From a checkpoint of a small transformer trained on Wikipedia.
Size: 16 layers, width 96, 3 heads of 32, vocabulary 4713, 2.82M parameters.
Architecture: LayerNorm before each block, rotary positions, no biases in attention or MLP, tied embeddings, attention and MLP in parallel, capped logits.
Training: a variant of Adam for these matrices, 157M tokens, 9565 steps.
Each number is 128 + 24 x the weight over its row's rms, rounded and kept within 0 to 255. Layers, rows and columns count from 0. Numbers have three digits each. The size before them is the row's rms in percent of the matrix's.

# v: layer 13 attention value, 96x96, rms 0.082, rows 19-55, columns 0-95
# o: layer 13 attention output (transposed), 96x96, rms 0.0787, rows 19-55, columns 0-95
# q: layer 13 attention query, 96x96, rms 0.0875, rows 32-63, columns 0-95
# k: layer 13 attention key, 96x96, rms 0.0885, rows 32-63, columns 0-95
v19 110:149103088088093133163113116098160115133103141143102126131147133117155109103140125145131145095137133145104119092093191138152106164141125130144138090104136146161151105133118112121133154087150136130154134117145106106111123105130088098106162092142103090165159107130092114145132131185116082091
o19 108:149118123138132182132085107123143152174107110142117144142159126122110142114093145129125135140164139096109114099153165097169109098128132167144104159087107123080123138139092112155148137091135205128113130133133116136155137085120141114096134143157126143122108077129105150141145119170146105104
v20 111:119132152166105141181133137139091146125146093130157125142158129130125141146133106128129118122139115146108101144097143071112121094099123125135143156143122097147134130129137074163131129135138121106128119116114127099143121140136163140179123105109100161097064097061131171127157118131093180158
o20 109:114076136128063105181167171126087126127130115113115129130142112111140128189140112134125083094114069137164111180141115128148170148104133108151156123150152156121143123135149131118122118127120102116109120116142122135150092147142116114157100117095141132156136135080138136133085125149095145145
v21 110:102150113124160141122111099130126140128112182153117143097101087155110125124113129102106155099122202120131121100121118129125084069129155132139138145076120126141127077153127148125165127121136150149107107109143146103137091149169087139142114143125104111093136162137117114101192137105119126129
o21 108:097117147161154149141106090110148125139118117168141106091103086121101131126086158139111098121117176126188120127114103101138111079127120123149140150138103119145165097126146141133110139172136171097125098158154128134110109151142089163141111158095123113090126164150137162140154119142094131105
v22 098:149113137076075130128086133156131133108122097100112121113133151141100093160123161137137168121134121131110087153102112115076128136171152133156129099126127107149121117156138089133119127174132121161105150143130135115160178146156122175141133126096136101194107107133137149100157127152138097117
o22 102:135118158085077059149099087134177086117154113112156110159169127124120146114135144175146117129151096129089118155132097103099124143143119137131124163095116155161129116152138131114121133131161106122113139136129116130139162124160155149110091141080121106174127139117139117160135109154097101140
v23 119:149115090146089128124163122116192137119111155150147134103138122127175120123156109160181106103089136129081131088147128157123136110159146112097141100095142138130149137154130129136139122062143132087147110156121143131121129132148070141102143131121091123154120120124156166114119166154106113097
o23 112:144100134160107125126123089133146145141083144138139153127148122170153103170106149116149118132143132121109126112190154119148130083143146173119088150111153131102163113143115107141114095114124164125087121121133160136127124119094088123089158164151135121064114106143127160137123136141096120072
v24 108:128131143118110146117093149114142162114116078115125134126084096093132130121126123123096184100129148102070134130155144103122121081106139116156107138143133130145127105135147114152120130117161151097167108078142129110110133127165142126151115129140170192110075103128147166102147109086104115123
o24 110:141090173131093122176153123110134105096118101124113130117087110099109165159124120120146077099138114104138089138180172120129134126162150078135162155140159123157141086120157158162117133129130115115136138153164146135091110152120100115127101085113176135127104139116099132108141116146118144139
v25 116:131136175128127111121099098119105137131187115088165130134092040116158131132103165134152113131122135109123122165101137118103136094143114126145160153136124106148125125134120135125152138143193131148128143093116113120169124119151132106117111076137141149133098138092181116154142099105124159137
o25 114:075145135101103099155140135103110114126127124105130136151127096062137148164145141120150087113099106129123115135119169169097139122115117208100139102115124136177112121108126163139134163178143125115092108160132118138151103133145146094141120106103153106158144163112128133117145125145124108167
v26 112:105102101151122156082138144154141124137162105123116143097147130131100175165130064151115066123114130125107106120123128100116109143170146104108140146082117141146128188141136152114130118101117139102115125116109074104120135156169130138150090113169096153131137136093147146120136142103133132090
o26 115:083107145189114120093150150126120155128110113143116136136175123162139106183145089102145080130144133114144129146138145123152136114101116079154129122088142160126162120153127149105130114117108140113057152147132129124094130140123081141134140116136137107114125137163121117134147154077104159086
v27 116:125113110113145127118149123094160137144199139121097137139126089117125151120123122126129180134090147078148121122178132121110101136160122103149129094107175080120107100140117126132111140150121136109114122104107034143129144120137140155147098126129108127092139113106140137143191129110126134132
o27 114:134127148156118112151144094096145122161171152130109114125127086131115151141109139125128127150105149102134117123141144159130143141117127060153163091080155141119161099150163169097135159138107131097140158109125114167136126084143081127133096128130141088106151161140106084156156117130094101106
v28 112:130152157158144116132124125125089115156172118120092114136134154160123138117127117120122141131090116160124115120127111127122137130112095106121142132110120150127149108124149166143156151127119084093113107132104176180134156118128160113144136194088118122145094121101107097172108072097085134185
o28 108:148144129127128113171154147178102115145125119134107098142113148173108130096115128106097142161121111146155144172085127135078149142122105117124131085155102149128166129109147110108125140124106049141172131134113155111109129135125148107176136143144139127135155137146123094121091080168103107137
v29 108:120114144121156127149147168106070154117153093123133126153106129141145075114160160111151099133152104153171151153113134120140154107098140164141145138124104097159153128081111097113153115141145091124131152093088132118072096135142094085157140113138130118117147139136126164126099130165159142114
o29 113:111133117108123162112127216105105169147146134133140174115118136101153161135148134149167168102124117125135127105099110132142123121148135193141113115113090092156116154096101134149139107130157113143150129100096096111115105101129137128144155121126116127166108090066134165099139127129136123143
v30 105:111133107135071140092132142131088106167137153149124136112130158098120163116183202115120129114156141136124110121092110150142108117165122109131138158096105142109158148164139191099122168077163134128112136166142139144127139155126096110142123101107110120130125144103146133168141112121109114144
o30 105:142092127121117106131097100153107149153111111148156134125177113134099125115146174096142098140119172103155129147087124140107164076119125085114124097110112146115153148124086092140149138120165129122088129184150148141086135182134131126136149139129096136101144162114156121129144091128132129089
v31 110:157158072149154102126125136124138149142109119112089157118099111124152090127119096148163120114160165105163115144127141133110151124109113141179087104114133097157170090098141091115134105091107130116149115104133095132095087134117175154164106125164152106159158119152123117129122093139112122120
o31 110:134153121174151141125118150112137164193138126102098146115092141120160136119111079157165176100147133146151117119185167114128113148132119124152113141106105113101129109110100137107139125124129154135134109095160100110082090127117123139126120106142143076136098080152108117157129108165162124148
q32 169:111109155150148113122119163104120122114156119133113122166141149124128132133108119142123143165114169112117117147144086113166148131164107112114103121103081090168148144123111136075103153127121140086107112092162118117129145107155161143084125163098131125162084070142112158150130152146112106174
k32 083:142102115145143072178115110170125101106131165161138112108165151127087152120107137151156145128131127106102084148098136133128116086123137120158142147095138114118138126116124093142144157150109167128077126101126147112161111149113101121124088135169115178133125143152122114159175144100107109090
q33 069:144118121126141146119124146103123115127136128102134117159095137126141125122083125140094135171091157121145145149134088140168151128110093112123106133146077101135153157113109118120094205118150155119080121113129132120139163130138153158086102160131131134114093100099136185165108118171160134154
k33 150:099117144162150093119127163142128102096157139133099091148136138140121141122097114164114136153101149093106097153157107121153147106154097104127121100104089109166144150137100135101094170124118124103125106120164152113162105134164155133086090156140105141161105098151104146158170155126104130162
q34 118:155129108109099138133119097147110153114102122117132141096115110143147101154153135119160103096137119135160133117090148135107103154120147146147157127181159172097108119157153107162162102138135129171134140143077119167120121130082098105148125092136127105100156162085153086102099114128167126101
k34 119:141158100110104182093131090121143146137111114098157150111105116128145109160148147092131117103132096157160177118116141140097122166096153134141129127139146158097108083141144132143148084118145097162146152136112111152083128108105112154158156100102168100090152145105149115107114122152123164117
q35 069:155128140130135134142109164102149158167116110163122109077147125119098128132121101136129114126129124145122123093121128158082117118110142131122149130139162155126155073138157156143154094110124116158182131163153123131135134138150089128160137100117154093149155184169143084097140093110090139087
k35 078:172104128123097138090116089126124121121093140074172150067099137128118105158135137077164127127168106140157160134113148143091125143125111123165154163157143139094118101089157148131142122141160113135125157146074120162111128139131087101162165113131119143124147123087136109128128124136122130115
q36 090:082098106149141126119133131133108127146141154125111117136153128161089157080155167131117127110100154140129126151191137109169164108118159114143118111102112112118139117178104184105107141148055133137138140151163152136109126156110144096137113128155148154134113119124119130126185146155102106139
k36 135:166112138133176092167170160124119116100136130150097100164162159125124148089105127161128172165096140079119099145139118116155133110178116113118121131088118087163144163114111133112117158162111144100113099122144143083134151136119142112093120155123116129149125101145121139147139162113114086122
q37 116:128154123123157123117128161137142136092173154136142127161108149106139138134102140136123105152119140132136156140113124113153127114159087132104105137093062080175145161108129122119118144121157155130113136117128121096134094123155192137095107148141098116163100095120089178184127145121128117163
k37 072:129156132120157112131182140152136088122108126147198119138136132143142145072157160149128119196127062125126098147137137121140149093133127126099105111118150096123135139171130126083174133119141136147120098113165147144146152116124149081132154152141136160116139120133115136163121133113124111168
q38 054:110182116130140114148159133137110114086161135124106096164128132131094130131106153129127079155096165136117143173125108129145138129171096128148117103120053091149149145132133105117117140119148128122138132118132160134130113113157187097089083135175115134134108134108086183152128128132126139140
k38 216:136111151153170095158142164146118098112142127157123113178160154131121152107115115151122118148095152091096067151135101126163141088150099121105116126103117118154149158104088120119096150128123143113103088115155155121156120142155169103095111149155098154151099132155096156138142146121121114153
q39 189:114124153161158113124148154128115120090149146122121094183136139137140133119096121133109145167108151093100114153157110103169161116159113118132109115085103092162161162121101123090103166119121149103089099108156129083140106122159142129111115152146115146127104099142095149168133149125101116176
k39 094:121100135137163084178128154147100095098126127154126122153160145125137147104124125142113153167105119099102091130148117134144144098175092102128112119099115105145154159113110129086102156159129161107082096105167130073143126128130136098106128159143124122126084130131089140125139154124105083152
q40 104:146083126160126139125135148138158117127133133075107155158124152141149133129120092131140128160141128108087093172140107074135138093128150108157117147127108107140087159089122119126132118117153178085095126111117152123117154143151159138102141164136112139133110081099106181142124163128143119180
k40 104:169131082109128148137110122132152144177133127129147172110137120108144101179150147105162135085150114139154151095119134138119097136107162136129135146127133172096082097132146139164161089105136094119158166141095136130087124124124083148148139101124139135096145149097131119113078131110127167105
q41 083:110128091124140119158128122128116102104132134105136103103131115150133073145127127164152119121127136153134132125115098086136124164121108162125147125137125133099169097212122166158127079120120103126120150107140138211119101115138122132107098117152117106109081152139172137129129105144094107148
k41 087:130152117114120157123134131135081105137118100093121139103103096123110136173114158076094138137108121130145187138115137129141168156078128145113132132131143126124132133148153130133152073116125094190120110167116111147108132140093091117151133114125137093140148129064181146113140107132153147105
q42 088:117099153112138169114119127091134073076130111111118153141173116115147137143120124136118090139129143128100103136153153134145164101133123155157088156094150113137094152144118178115146144130109163130125141088126100113092163143088150130102176152133134100142127138179132132135156125164085152119
k42 089:106082144112114133133106088133154132118105158121094119151114083110088139149150135148121127125088195151160163164124154150132116101085144103129146153144134128140151126122102123151101121141098123147141120137106156129091144156104110112154124086124130156111140109073175102106154096144116109089
q43 084:111109108091164091160180121122103112132169121160140131105146143148161157163155148161127107157107132137142113132130104117126132111110106150144148066127124134103152109147156072149101130102178144110135134130127103161110094157102089123135125131139094099165116110119146142124157114173155095140
k43 085:130197128085113100127134136127147098107112123145149150123134099111168124088087147112134134139137103124120119142083111110142155127098152134159151139134155146158081140189166122157136139154112125117098142176142104155138127122141148092107144127164121107101154120111141133093162136120107133067
q44 103:102139154137131123102143157125098123093121099140126126148120141147097121127091104158095120171077150110121109129122097144160177102154077113154135119121087122177146158141112107151103175117125159121095136144184134094137117156142131130128142149131125122144115107102086156143145174111145161148
k44 099:160120116088097154102149101129133166118114096107131157090106106140139108135134130093123145086162127158171138103108157128105109163113147184125123136144171169096118115109143112157168098116143115134154146135095084137100158145117100130145166117135129112120176136150158135106097099103121135098
q45 095:120109152133133155111109124104135135119107111135107109132117146147108117170080111131130128196114123177103126141148092137156135146090077136111128129154135080155182124111148190131153159134103118070096119125127125137161131115138165148122106148119123155146109113113124177088132129125137095122
k45 104:119134117133098147142124111147110146127119125106169155125092148149122105112087114094116116096148182111176151142126160128107091158115122134116159121139144180135101106114139127150148086124112130108141119141054130174103140128137082102166129110121117123122155158156144126124088088105164153133
q46 102:131123143109137114170087152138109098090155153111122138166124133097151124131106152139123156189124123088133109160114097085180116118161098138092129142095134121152128111085082117093119122137108168113131116112155134089134101119111158144130135145096120148128081085146117165146103149145130145144
k46 107:118137101106121173110116093086134151164134100103132143097083084132104142148150126109146100091136098154151156107113144099122111115084153128119155135144165125118096087157167119142142105115156127157132183166112091147102146115089119160141141088122128118101143160096148120116145126125140141106
q47 093:109144111126132143126087144126196129159125104149149126126101110144138110114152116130130154100121139177137108133101129114134155075163132106074127103121136134129196099112142159131089081130096140143160145141132141137095155087142121154129127126124139082095100138124116112178101141168114132128
k47 092:110111124167149107126141122116107121149112150093127155104087076168131100126087140153087115162115151070152145106127092134152145164115119112144117123122132119127158097112100105121121151138110108130124095132120135098145075156155140168124135152123077145120172079122123136160139137133097154162
q48 097:203117103091077081099155089131167089135098102133134137105124110160107132137120140134153123121117108110122120121109139160086108126118144168128148128101141144123115126134116111129132124161134137135158147154148152120131155132154179128138161178153120111143201128126159114105146144144127103096
k48 101:090117101137154096149120131128119117114130164167153124142136160148126112121096126154100098128098154138105111144127152164097178089164135130139067093133116136187144170133108087136094143144137113117165136180172159112121135143124124111087112120153114157155133115124123143123155150153108113124
q49 091:151128128145166104124129128153131158153127131088126077142093155151110111146128093138114144146158142116125122116128089109208120167171122125156113135131129111120156144083097120088130160143087081137148129106146127128110124110126117154133155120106111159137137131152150170140148087150097074148
k49 092:134162096116108131170127097122112161141133158095104136151149135100122120130145114136120114104146111092148129116087159120093140188112142150137106154185095101097149109119138099140159098138124108126115167087149079129150113110085119107138123117100152128146165178098141121107149130124167138150
q50 103:125161138132141091192118092140150115127127141134125091076102110175090113135140151131123105090104128102139131119129144172082133099087135138129148128138162157136104127174154145134167121147118110143154099144153138151111116143119100101165141129127118112144178137117145156078091109152140149107
k50 103:099132124141163095166112148134115107104108133146113068149138149136136123113089108130098136141164123100111103167154155136141159079150093139091147122106106096163169165125105122103100145119113109100138112144164132117142128143119172125089100145142110133104124144131137101141196136122117085149
q51 097:101146126096142124130130124104140086141131133123103120114174117160111142122155130166153170158159164174144126117142132144103082163098107115164141132142144138138114093116129138131135174083146122121111166136129121135112099120133103149126148132124139109118086101133111106216095095147110162152
k51 095:092118146112136142161140125137094130127145107089104179121139078125128116148125154088151103108143194130082141129105113125168121126091171139146170080130084157084126101148147146121087117155109120118140121133121100165146096141143140132134145121136144101189146111118132132127151123122144152132
q52 096:114113137089144175119102155140123134161109106135086156178138111120141119127104129075121126151086138099154133158142108096160156131173096157116075105128107130130104131142127109109093159134123117132157138112125117099141128146148143117132160169126138125132085055142106151107128111155090125144
k52 092:098167136147118199130133071081093104135099099111133127122113144133106125093118138110087101130124169119126123152101147127141130157123123125158111115140153163077130139129179136191124134113136100151109149143098115139130153149146132146128105118111123172119152137081109143122147081113151141120
q53 086:148155127161136143133102094116128148157076157141119128131132125173135158101140086169136091099058155117138085104129134134094147136091096126180143107138143141106136126154154100146106168164148129147138144119166124129112116109141139095159105128143110134149126143102129156153162142121164095127
k53 085:132116158115134102167137093128125138133096112107154126164155176155189093099112183155161174139132102132153110120155124143137107162143132155110105077125153097120171149118124115149144112119081108107136126151089088154132155120140113094108153133123146142111135137149088138121115136131095103134
q54 091:111193141116172085116127108150169184132140133137152137093096112121137115095140143163145139085172104104117153161110138116109103136137098151130157152114128104115177112120108146163154108116141134121140148138099074117119110095110120086128143146115111103125122117150121077154117118118136123092
k54 091:079138099148134113175132144109123147124140159116134092108125096120122169117166129153123114135114104105105112112141129116173098117102117076136123110087113162145137146149126109090134104119168152115099116140177126170161106117112135143116151141141137153191162100126176118143123089132121114168
q55 097:120121121110128134112115167135157127147136060105102194112141107117154121131093131110093129102170134129147142115157127090139177126132142158139087110106138128109121152069123137119088104105137138106145121127147152094102162164128162170133154093137157120132148126117099125146130108120138128070
k55 089:123100089151118152108144126140145118116138164143088072082144142135124115119113180133124086111129148091108083107133110136135146144127166115174147148133111130143122102098092120160114138101117155151138102113105120108159088125148096101148113152140097150135108073103117148153187144132108121120
q56 094:153149128100158111134088118138126099164152119132078129095120137117132121096118142115162147099093121164125107113158166131153132086165152172146122128115124119128169124107112152136112103146070135075096091167119112121119140144151119093133131123144152195132113174145135120140118104127142152149
k56 091:115086135147129142122137099098132132104166146166144087112114143102129099119121114112147150121129133145097121093127070112164177168084107125143171156138141141158149093127160099106128117128123088091156144138119147121093183119073160125110147115136137127117138146118150137149146100175123114133
q57 098:113119108113115100150125157128074106132140172138125119135159143165073116106088152181111162144128146137144117166157084112102122126109100092137153107140112110168147128156135131120102149169094115136131168113136101122104114146131137111161095125133128125119116139189145143125122136123084079097
k57 098:158136119108111167141140116098117124148126117108149142094123108095146120135153158113175118124127110131160193144101189108134135145175148167142134135123160116139101116110157105125119084132114085143119151174119084117111174107127123124137152122097097112163147122102177126096143111130124104104
q58 095:127157141141076126113129095097132145142133121107125099102106164148098109118179118126141119142139154123142142131151154106143144135119157168136118101145102113062121097140112140160126123102095122150147116087131126143150151176116156142148078181145110113124098162161116137070090132128115147106
k58 096:123126142171151131157159157158166145113148089143113119124154108106147120113111144109084102176086116092133107134125135126170155120167095103072138107117128148153172144151118126150100159146117115112118144121104105092169134112136125120118077143143134149141152148148144140149067127103121102128
q59 092:116084196111105107141137119146132157146140114120136136165134119157139109091118113145109097126171133138122094099155134186141073084145122157128165129131121135117108147118126117158146116151151119132130145116128144167108118117161067128110147136140095130118161118085163091164114145143117108091
k59 093:126121116125145094138095114132155116097109111109114115107124178130135143137112139140144138126159118104091154131135122122136096128101145152180104099080111128130131169146076118115116198169166132140103112115143174074111111173123131095129102139146114147158168136094120146125133098162112140114
q60 085:113160070134139131139135075140164143165149108177150125116103142145113172116100137129122143148110117109094119102131130115131135121102139117108142161097101091127133147136091142109160116120159162081139142100154136111135138096137121147117097086118075146093090135107121149151097093101132175131
k60 090:109177117152106128139112162119147154141105110089123155138136122112179109141171123142134114076141130142130142091166092112125122133109168125089160156148171137126100146137154150105106076124168118132145144101082121128094135129132092153118157136104134140127125109154158132137098189136136142094
q61 087:107120151090128129134161110172108141135103129121092157141128101137138132144156184124147136142143074159116137128115153122113158145116137127155129112154180123068142113127148153139085082111105086122144134133096134163168146135115149088134087099108107160112131095113160116131114105150158108155
k61 092:109130120145142136132117143151096090135174126189131096167166125128131139090106117136137126159117139103157059136159118117173119118111119104131135098088145142125114158141129141120154162168110150139111080115148164095104131114146122123099109131135129109134110141163083119117157167151148099166
q62 091:111139113143171130098169128080079130126123138110130113185098102121119096105092121059108149143133112164150125114116098130106123132153197141136126143131139086154158097083104107144138102134101134115160107118177150131145118116135135135103130158121154143146117131115161139126146112136089117112
k62 087:143117102165115135122110118103077121091141150138075171124101164091148169141134155153122099079088118089164148120084113142071126136141102140112104121139143149136130152136146156125140131136111128103129086090086091133140120133096166163104131143155140110150107148148126139110120108130144144125
q63 087:161142127136108125086144114130145142082173148099129147162100147114086140142138092121139161115127124156150153123110107082116091097100145160125086164114120147166104132127148118165081110118135152074166106125146152174112107132126136123121148102128166159119094101155138141140129165141144137124
k63 087:134133115128140127122143131124113095140180099116151151134167095118169177154108170148134078129147104147138158113202087101104131123139130121117134143090124123116126114122146123124159064093121164111147110131128118123144143159132166155103088118150155130140121097166121142155095125099130126101
v32 101:165129111107152139092136147127153149116142135153174128134121112118104114101164118109116171111154150185179130123128091110145110119107050085125094147140111141078171114124123087133149161152139137136141138123113120143106130106104158122110142121149078137150111097131080129139151131149130123133
o32 107:140115149123133163146108095132117142151154149130118107133088090144119158140133099093113138112118136132153101139138060126111118192157093020125142132152117120136104119129097130149145134124140139130162129105131123160132127152136147116156111149132110127150125141112101140091093142122133111181
v33 100:117129140095125104127124123106142117105117076104144105138111113125143113151100133109140132137125126106142125196144079104163153116157124175114142137136097113133117159105144129131173128096150110130146108154137124161078130097143155171108184122131139114145066102151159114083107096150139111116
o33 101:141096154119159181109157119113142117158091143130112152138114130126136130124086135149141153120112133137102106114134110147139121118136159222097116156141156076143118103070125129133108130104139132107168108120130132135119118119133174156143173135075123110119106106115123132085131106133134139177
v34 087:170166119138098117099166113161111125126112140104092117100152113132110159117160092134166117117149126110129143118129101115120116174155118152109181130091112174173131118147111085119181122150123149123093135141103185121108133098120121149117106135151113091127143126112146159103157108142124176144
o34 084:120113122166115169120131138080166138171120084113153103112125152145128071134129104122117090116113113120127141143134117111134130148136121163153116152159136146173136110155107140099119152122117167154076078125101118101128150159157121106122113140101128086139170138138113134184150108072117125142
v35 092:115176131114102115143151104116138120141099104113121122154128141109097104104123146112101079117082146067128125126133108125151122156119136157160159126129134153138141107169150151138173181153055144104173116139122121133123170097154109117133123137104130075147139108158104122137149139156148127137
o35 092:137116164135116144115112101175146108163075125094165113152150147131108120111119126106094067118115128090131101132112106128129131107114134227121123155152118140102150123109114115135130146128148141125185141144129140092136182106127155123112128127116112092151160106141109132129129146156103158116
v36 092:126144106113117159125182101130151111099116108061168144154113097094128141119148148123153214124152134172152103155116139128140121122108126118113150142109110125120142143150134099140140111128149148136074133108183106114079114115160126138098137146136147160131105111129102089132129138098106125147
o36 099:132098159118120134158112127079129124119119147127098139092142138140131125153121144114138154129115143152138101125173111133131076129134103010132148138111155098113093085105123147137122106158173132122118082147151144161126137128123132141162125159103129162115115127141122134144116144106104138168
v37 097:097158088158151134126175113151112096155134167173157135137100148104105109143146163146094130132084124113108152109138122152113125116124120104089118125124145097112093144104140120109112140070157133092158108139101126144151152139148160123113118170150111173094132145066100134132117115118115163136
o37 096:132167121145129128115174147136090116121162143125146154133138132139152128149117109073124136142087154138149157139107158130137158155093122032130116102144170124092130122135157118064129118137109101117095139133159118131132125148098135090126102118180125150083126111142111143113102130126122151136
v38 087:174133097141108145151114114146139188152077107131093145160116138132120125121089096137117126127132119168105134118144115155148118088099110144167102107142155093109126118137084156154109139074111123162129134180130132114117111127160107152103144103130120116131137116142096098128179143075153151124
o38 084:078120150125118109143122068120122119110120141139116112109147140126121117151168130155112100165093115139168075131179133166105133150112137168082159098123137110056149130124115098173119104094137152139136145147160133137122102149137120119118144123116094143101175161103114145136141129159140126123
v39 102:080090109179136127127141109121118096140120190175125121165129096122111114120076095136094100163147108142115126086139161139127094112098119144094113131138154165123118129114110156151119123118080153130156129139130115116110109175156083125125110138105164097098136098143129119104146142154149144113
o39 104:133147108152112048138138123189121120083091130148146097124149140137150129130162148132122102097112121147118105150088136145166122118096126168113108095184104118087154167159095096130114097131118137124126108154126156096116128134121120125148150107135108151141165166132118129096137117129138125173
v40 094:156146158084127135142102142127092121112180137167100140140132131066158114108107133184121115122141110135099121121131136099125094156128120159151099133108118109135129123129125150127133113169163135100139176098091137120125111069102197086148121123134130123155118153136147115124094135141143090148
o40 092:135165104075159185148123152145094137148138127144147133151105093095087169139150091101103126123127135139095116144116134107117117140092123199138127172084093149163100146136145157124125151146124139101110138131131112121145119111152112165098123116166143118154116130140127131107148123088095096148
v41 089:126081144076097122149113153115113163096116113091134170174143116147096173100143142135104146123179126132122140086100113099130131122098154089125139151101128124106142137114121148135094113145117140130084167129155106099099134139109086116160112112134156117149140113127089084172151102119146125144
o41 090:133113135085139117142092113105126128101103121126129122125167125105089123109161163163128152133142116106165144104112117158091107121143124013158143131104101136167114123146088139171145132158177137129147118137139116131103114119145141137103138137108110168139141131167151141127121141097118113113
v42 097:162127109138130135103145101180132099150126153128114107166119132113135162121084135121108114116114108131094130097148174157091127132100107117121128179130149124108075153145134128136147171150129127129127154123136134118142123132129090078122079096168116150103094129132066119135193111131127151142
o42 093:130104145145096126116101117139123107094126122086109122128142123100115144145159136104106132137104133134146142143100139121134129162113163087111142099158159124109102146181153150122147179143120157130059089164128111147162139096140098112095105142195119156126125149136148151153099150092120101102
v43 100:140147093123126140081090139118104077133182116102126142091137137118141154144119172130132112154152129127151147162146122160129137147166105113173127143137097090126116126093121103115129152127146109168087111119126131152123129119121164150165085147173097111143179115147162110157127128141174129154
o43 102:120101130128144170079119131127127177162176110080128117145117128167122103111146120144164148152125183125098173120098148139138103151134127092124125133118099145132122162134122155115134143118113126115100129135124074128127110107148121170139129143163097070134128111130132135151119142061152102083
v44 103:107122105116158106111124156165098135146166132091155137132137145128114165155085174106098137149124176136161149144124096110174110152133114074135182148125109161128153107093146158102173144127111129125102147106123124135152135123120122114146100150099153122096127160114118114127086148156172149117
o44 105:136122116111134146091147150136136146115126124101161145131104137112122115111121140122130154128082138118124161126080098148124144122143122012160137153156077175148121162107104138133128176108134094118132115170127112130152173137139131161135146118143129099144128101117148098115121126092133133113
v45 108:098099094124122152154161101154141099163092155125121126147134133134105123130149101150089157133128135163147089087155159148114097146139125138129085075125133135124145115091102126134141119146133103099139109148162119129108099112119140135152151164093172083121169140173116081122142116131074118136
o45 105:143142131135149081181106122149132145152106136174110083095113133160112131111108137113090123169115175165131102124138145125146090103101103143140119111141117097079174084126092139101113113135137114139169142127148163117120145135126111135132142130107122115098177151164131118122163119167094110159
v46 086:149128106113131152170103135131101123096136102119138126147165138149171149136135174126128136114172118162128083106136089134151147100116116099116136112083116156103173089140155140137154152125117128107109160123124127131080182144087131157125125141127094118102146163168153114141081119104158138094
o46 088:133116147087169145122089176123109156122177100116137135113097131140135108113121126117133110132096113133195106112099078183121083079130129071106123137119115116172125128123126123148129148139111150136147181152102148120115140152175125139149160091115117122156140112147112115143128151112133109124
v47 104:120191167109071139155122104106106132096120080126144124141110111128136105109080138121141154134148147106086109122112147136132143152174140108145155106126069107119133101201180127157164142157124114123115141086131120113154134140102150149106120127137102124112092152137121125129126106134116130147
o47 103:137125122116156185116099106109140134151146117112109108140139155118119113127101120109080136144151129108125121085133099096142109102114155095149157156129140136143094115102186152155101124186144187086112121126090114147173138096136117085125113105169155162126129145131112142126117166153124140126
v48 099:107109106120149118121179100177144139145141159163117126135136133182145137119115165143138134139146140162153164135083119130144162158124130116108122128147118118114135117099105087063104109139128091130124138135101130100140120178114154140114125128154115151103119149070122104142082141164067129115
o48 098:132128068111147137112111154113095146095165141176114141109142127082141107125120140127138191156122151150136136177134115110137157159150099083177115133171106115094133102129155114069115146122145123145116139107096104124183118162098162097132108122148132102124107135123123143132129130125130108112
v49 088:146194122145101127173108159142120101114118104099129138098144128100145139112098183144094098152129146092121141164156115125159142156128128098145146133141124095120147142124134094100122116115149096118143150130109126134175138135080086122165090126154122102124131137110175115120138104185158162121
o49 087:147136125128149145097117125126114143141161105068160154154124131104134090135131129150133135139102163103145175097095131140143153115149151144101112171146093157136129195134113109090110164151151127133124112123107076106125133075149092105109123137160143104109140113128148132170097161106132106099
v50 089:095130148087132138132165131115146152158111148096113163137139160119077176154133158169119165133117122161169120119113141161135117146137147130102074104113112114128092149134130163106112104104131155149098131151146108096110093096128167171155151141140139097123114108085131113140155099133136171137
o50 088:138161131113147115143137127092148144161105135166097104119156135097107104094127137127143162127111154143123115142123150161100108155104095075150119096114139102112154102115130151134126107134189102135156136141137133122090143134127139110142120171115098140058175157130148092142132107105105187136
v51 095:101143122129164132137127122104132123153118125138166159118111118100142184145097124155172124150096114100104148134109118102106151114159090123158127151115132097121137103191110150127151105135085161111124095138137086123128158085107173142104132105114123161146100120121134155092082142089123158152
o51 093:156132102117119181134136158128130129148137118141145129134151142116149119112177107120131108113122061158112171166126145095121091119122150086162170147115178122107104147103173146117124097096085115122137097141161153147119141139111130125142129113144114158101130093127092098100078130121115163144
v52 094:142168153135115122138119136131134116117104158143109128103113179102109191148093148118120092140082097118085124102117148125100141129105147145155101155101143100157142106135147145104144163119114124124162144133123150101135150123106110075124120164092141121186150155111121125114107143172144135186
o52 092:156156097163144130110115135180154160101119132105157131135131125096120145110119116120090073110106128113124139157122167124106116116127142209142076147108113152129115179141118125129122166119114149126129115141152135097131139148146137122066117141126139113104142087129125136143131169134084152080
v53 099:134093123108121117170116158092106135110109153114128111097087101129148141110151124100150123131133117160106139115122152116149139134160130163104124120120164093134089184129130132113131073121063134111151091180162155162114159104142110134130179148108124100151121110140151167110155106118145144110
o53 098:150113115154127116147137110089148092144074136172116129155115098163114145097140127135173107111125113121109148098124138157122156091118130231127101123129132080145127141117142111139125096124128097176159110157140145130091109162117152124111167126075116114114142115139128146131129128130126136138
v54 098:147098114147151097116129108146115118122140165089109144170098114121111099109180094125122159116156158126122140118169125128140118160119115138118170119105160174106134127114106161139132146162106133121118124151102128136131087176137136079150105140107166105150190141117095109173154146135162103135
o54 097:121144157146119119125128110137111131118094129091156098130129145149081145133143137117109169140126133105109118147111099141146144149126120052125145114104092168126157107141097085139140112133120106164148114150163125135167145152101122143098145104120142094164165136177147143121167133107097057135
v55 087:113127100167118130124107147095182144142144112102158130129101142155144173110146127122093169114121104158155155109109103141129089142098099058128100149111126166152145121103133134151121149165122129141133130106144072117155137152085140074121128135139106156133135092110120166158156130147109136137
o55 091:159106133133131131136103117142118112119151111113111126138095116126131143123136170120129146127136106103161150144140134122139110189155108000120141121116107166136125152134112150149125123135127113119119119111131157149101153110127131082129076140150133147135159125133152137123101128121138130112